Each number is 128 + 24 x the weight over its row's rms, rounded and kept within 0 to 255. Layers, rows and columns count from 0. Numbers have three digits each. The size before them is the row's rms in percent of the matrix's.

# layer 5 MLP down, 96x320, rms 0.0517, rows 41-95, columns 240-319
102:123128132084093142107147119114159103147129136137141100096141103145118126155106099156140128128179108134128119108126158120118125129118118117135172142089112116091140136129131148130122156130130139140145138136142127127159131162129137136142134168
106:131111104083133171087099111081121156118105080106117121167069107142132144164130164150143136157154089119131160156129114134090114124133125142161147110143099109136157120078123157119087181132142120121113118114095124124154118153134098096131119088
093:146145153110159112159180167121112170121140162129156169138124117110115108113132139149116141093138158099162156121101163086066099135103116123128139112107154139147124123143156140105151102101135119104135190134139117121088176139106116126107124135
098:108099089122142158115130122106098124066084118125132115077093140132104102140098153116091085097139099159084124148138120156114140122170132125135119113131160062105095115132114107164148118176127153117154075127156126120159115149114114105114143152
104:127137112109093108097111133123127109136095123109126109148112103167183102151118134116104138152145122123091109134066129082148138146106111134167151118114132124137077108114082121112171086145123113104149116151103113117116085143093165133097114112
095:140127187101112143124112134103122142127109096129141144155117101121129167163148101116101105147168114135127092167130110118151093122110149116148155121130158113120121153181147136146143113167133137131099116119148131149114088121147125114122109149
102:109137114145151125133135119104098124114174108139086163106119128123164103113102136112104131188102127152176130085109121121139105077147125155118136094102128128172159128178135121130129146171129161144122122107179134123128093131128128094110178106
092:077116108099137135117133123143144080137126150119157117132119107133095090103132132138107127117149104166118124111138133137115140109111099127105148103134156148117128151087121161098149127117136128158112150133162108130149114142104105118142137140
094:107162166126089092132157134089122158177147132131081111111098164121143139127119140126182168105136113128100133121113155131148139116116102147137118140105154103123156046145144106143101105105164156104134099080164101121119143103131127117135113147
099:183118106142091102135132127109112147149165120104145125122155120149140111169119140133101138152128146131131167151158107129134129129097142109149121122117097139138126175117127138125137198130105083202124104113098165115135105154092159163094113132
094:116113164105116092122112147154114169148096130108096102143096094124143145164112116153141127156124178097169170100098161171134154113144150103157154099138139136111146115107088092124157103115119099178173162077098137135106106109073140118136131135
113:149150095152103095114154100166157116138145145110113121143127159147133124135131164109101174119174115129069085076132079106132127105129141157159138125131108118154082131166108157157138182109100082123101156148068112086126146133113129142158134112
099:124133172106117170156165170117050145115126133090146136126085125141107134095109130110122139121132114141079143149152125142129134128131100131157141121096156103121142165111130159100119150120118124117102117174095132093092090146120136101136123108
108:157110132147131157095141094149182078133138147102124079146148101134108119145118108120119132111193175123129103149074138133084083166084135123113110118112098144131147106090136181148115149129122098089109154137123089137110118158081120138123157149
136:115065119136134135150135124096157163121130089102134098137118074070121102124103097080130115140150108151160106130170100132170099157079131149121132122102144148099148146118137149099139128156099154157124132177126141134121090133142137114115131136
099:115137129124109131071097135123111111123101137150156116142153106113145117133133123134138146114123167140158153142150115160099114067126135149086147120098122120119136172103133132123176126135123096162101139131140120194143104141090095124182156125
097:125102104120074149115128093134123108113112128110121140118138145141140141111129157102145127098123107162151113173140101150123174114146152160120141154124170122146108139127118135123131125155123108103116136125116091128154134118147137098154076137
099:166143156116152086125095136137099148137115158124128185150171150091104134135096126131134123113110119078137135144134154133102121154101091105130147103107165121134080180150111150166110116113097119152138095156136144158129137094154132128129158123
099:102130120171183180126093149101132099151178141098130113154131163148156140080139089133138155147094092124153115140160100105094146077143131077121181150118123140103112100106117102139140122122124119121155119104127132158159102144140099099119094110
102:108123096131147137128149139130134102141153171147079127080119134140157112141174107113144121123129083150118111119159143089152092108141114115104156137140117128159160129103132136131094136106110150137111105147141141116122093113117097114088189111
094:110118090119125167122191127132102143152123166117117131116101121173116161146126128159122092155125101165138141142138133126122185128111081107153169137110123175123175138132168062091119152124108123150125133134160087101122125137064116107128136113
091:084141110149167121117104099156143151159124093095157096118118154118155127123138115126093176141085082139148116130108143153145105166115087114119162113133149121133133134156137081143124142087134096148105089134118192171107120098144114128119155135
092:156122099186077154120127167112114119104089108156148122125124142106151137124118121161121085095088138149142136147191193115089161111149138117111105121153071142142118129099127133101136124137140139150116116155167182099140165114109143141113130118
098:126125126135137144124061159182107119139059135132154133141117143097171118156166157167147076142114160142138124141098109164138136123111107121089041115151094147175132167173137121096097146127171110199139115168117143132125086110145122123119091126
099:181117094105135156138128103090107112131084165138144119112123101158080124154158127132153128118128159146116171157113133148103111134081142138128172144138108069125133156146147128144133154127150188121125098109129118129135168106108136137164120133
103:103148116158169129154120098095101208131118131100100112130123137124141108126146118084104148132169109110116140087112132092108129108094154163162139093168115112066154122139098113113134128119159160174122136166080104125140125115133081134100091129
093:139128102149130097150134121127112129145130163146164134133114130133158118120116127090136138151146127127133155109146093117130138139086146107108127114099149159167114177127144139120120111116138097154167063141110119114149167137105096146167131132
083:100131149127165090142119124146176129123166105149143126138152104167085132152096170113108136114173160103148148116108134158127126126089136115112118122116129104120122129147107085118110070148128160098114176157165134134116149117139129142132119140
101:126162129130125137159152132122123154150095158143134131103123111157131104137123114126085135148098167084148098072148156148140184093137127088149122087131118111128099141149158129125137135109126118137147132122166122107179134102124114159147167123
089:131100116201130106139146153072172110138136113159123107125128128146168116101085143135107097125102096153100140108114084145127127165111143166134075169146119083153161125135171153140145140093146114139127116128123110152121156167084119138141099167
101:107168085176120134089115146148141072132157174121104152161122138115109124159132182163086155133106153122117175177141122138158110149148143127098154143116100121176169138114098085179116125112132162118139139145119157134182168136175136117128152126
097:152094147131117132160139120115154135111140120105160141128085122119168082121151145128133089119103110112069113136149123163140119130143093145173135145143098090073174157118146142135177141156138125146153109104109109145079134129098111125133155141
107:138157142098105170122133104107118125153168130111108154095082113139181119148152111133138113134105135128109061130142133156131168156139132118164148124146105140103142112115137150090121111134107160113071131148095134150113141138078133120137164105
104:129158098137097156116117085138155123144124153134112126079122136118110106163171144123120162145132131125127141129119152148144144098154150138150092113179153124171124115108129121103139119141165127150138111085108165118095153109131162155152111128
094:068106149105160118143120159152140109156136157146205157165144143133139120115129151103128124108096113125161102143154126115117108166125160089143147091116099123125155096157106146106108118157099106153138146115122138139111150135109147153152142130
113:089155124157123154168150124103122131117129097119116119085130080105113139143123089112088127127133110120105123156120104101147084168155115164156159116150133118128122090134073092155114173126142130091112145098137135126154123137120097103123161119
090:163154160100166098113130121142162135126133112145114131151140127128111122154109145134134132088132101145114131161141145137145143146123130095115161108161127146116137109094147106134133110110112080133116147155142192123129130098138094145115199109
102:153125120145123145098100142138131113134124086116141106153103165157123146097131130091114117137130135114139110162132160122142128121128129137121127139111078117178151111105100146161094129154156177103137115173159164110156096144086116085152120115
095:150094096176108128139129134133129103143110126097159111150122089161174073145087094125146118174148124115133108096127154114091092170126115117132141115112144103137108103121112154124105150132119114147140103095137123072075086166162155114164122129
092:110128131126121148105135088103111127108099092174104085107116114092113126151102164099154083112130143135120096112134156135142130139124085114110086133142149134174125086146103129145107100125157142077113143105154085128123140150165117089135131137
087:121117087108143181136138123150110141123164180178079099065143146136126151098106112094143147107095120132111120143135127107169122139129107112111142164111105148137128161133107124153104130124136107138118116108086126142153111161157117159188135126
163:122091107144157126136088141173115124098162059107155151120085109169172097169140138107133123165155071104119120116137177110097103155155110080176133093133107136151130134132143122107149126086080152142156150123133157131152133040171130082157134076
101:192125136112143123096161173136188129094146156149120137158143116178072142165167116121124101099136149107131088125098108091107134122122111141097108130131155164142148142123117164132108124113112156119114173182118104159074149097105148145161116125
095:161113120183153130159110155125053120124151118142104121138134148157123101091117073139126181143096100163106107134169180126114133131183141113120119143128128137115133154113146142148094080131120116120080126115102078144106127091114108162138118119
105:094109144134109092110125104188093124135124121077119161128132170088162160146097139100120114146129120091155109157077167193150155090145144139104173161142117113121120127150120113112073111158132080109111146150153134135139151132156094104120107134
108:162115083121096163100125103092154135149096136120100113124132140119140146104119092117144110143081152137155085107137125131183126107116128125090150195105121082115127102109115160182169171157156151122156136122164109136125120138152149122160095159
098:111127113127136094107173111124153136107129142082141099147132127159127141130112129119138111110158115095146115132104100123099130119098144141153145134164091100137147125138139159154089098127122141134094148138097081103171108110151200145134101129
097:141107125126130139103131123145134101078112109162102114094109110119150107114176145144089095137128106142145133125102128131126167166157113139107148158150102110097141125109107169103130113101132132123103149060117117146153120121136121090067108124
091:073128126119108124127197114160128046104133143152136180092165117164137123141150122100137104158139162159142072129146073129166133107122111127109116130127115143158131145128125115125135130125155117108123140122112149165155122103066117107175112112
104:116148118122135089099117093138138117141146118120110110086108158143092130105116104133134157136099104123093119132099159138091179118134135146113162120111104130137138130143134103130140125109154088125129123147110075110147098129135080099140160119
099:083113148126143155115134104125160112099154116145180181126150124137135106113121171136091114083157144118120157133090145140129126134147127144113123136134160127091116109145087084187132119170172158157132116111094084145103133127126145135151102124
098:130154124120139131073146105063145117147133131146074093138142098171142090141106113156095163107122126113133095150126103129144140119101093139131125097134173111163141149130122151119139139132128090130094129127107136169154162100151170150128144104
096:078137118092149125138156154114143133148127149140119125138127109126143178143098128120136119195133131087093128111118103157141093119110140117162147115106159166143145162107132132098114108123110135104145106107155125132179143094127084130136133166
104:080126144132130104062127124144106136165126159144170125134102158142178124142108096117099128131167162124130096084111128124109155075134134147151161141095113097119109104159134087121121122136140090096136121137131114106149133137161138148134105141
098:151105127152133120177100123084132122167122100111116160098121103139129160109111139103139100119136146106122124175127141139118087114104133122151124115154067150131179136149135168112108160115087115084140166121101140147158163128059143097130127130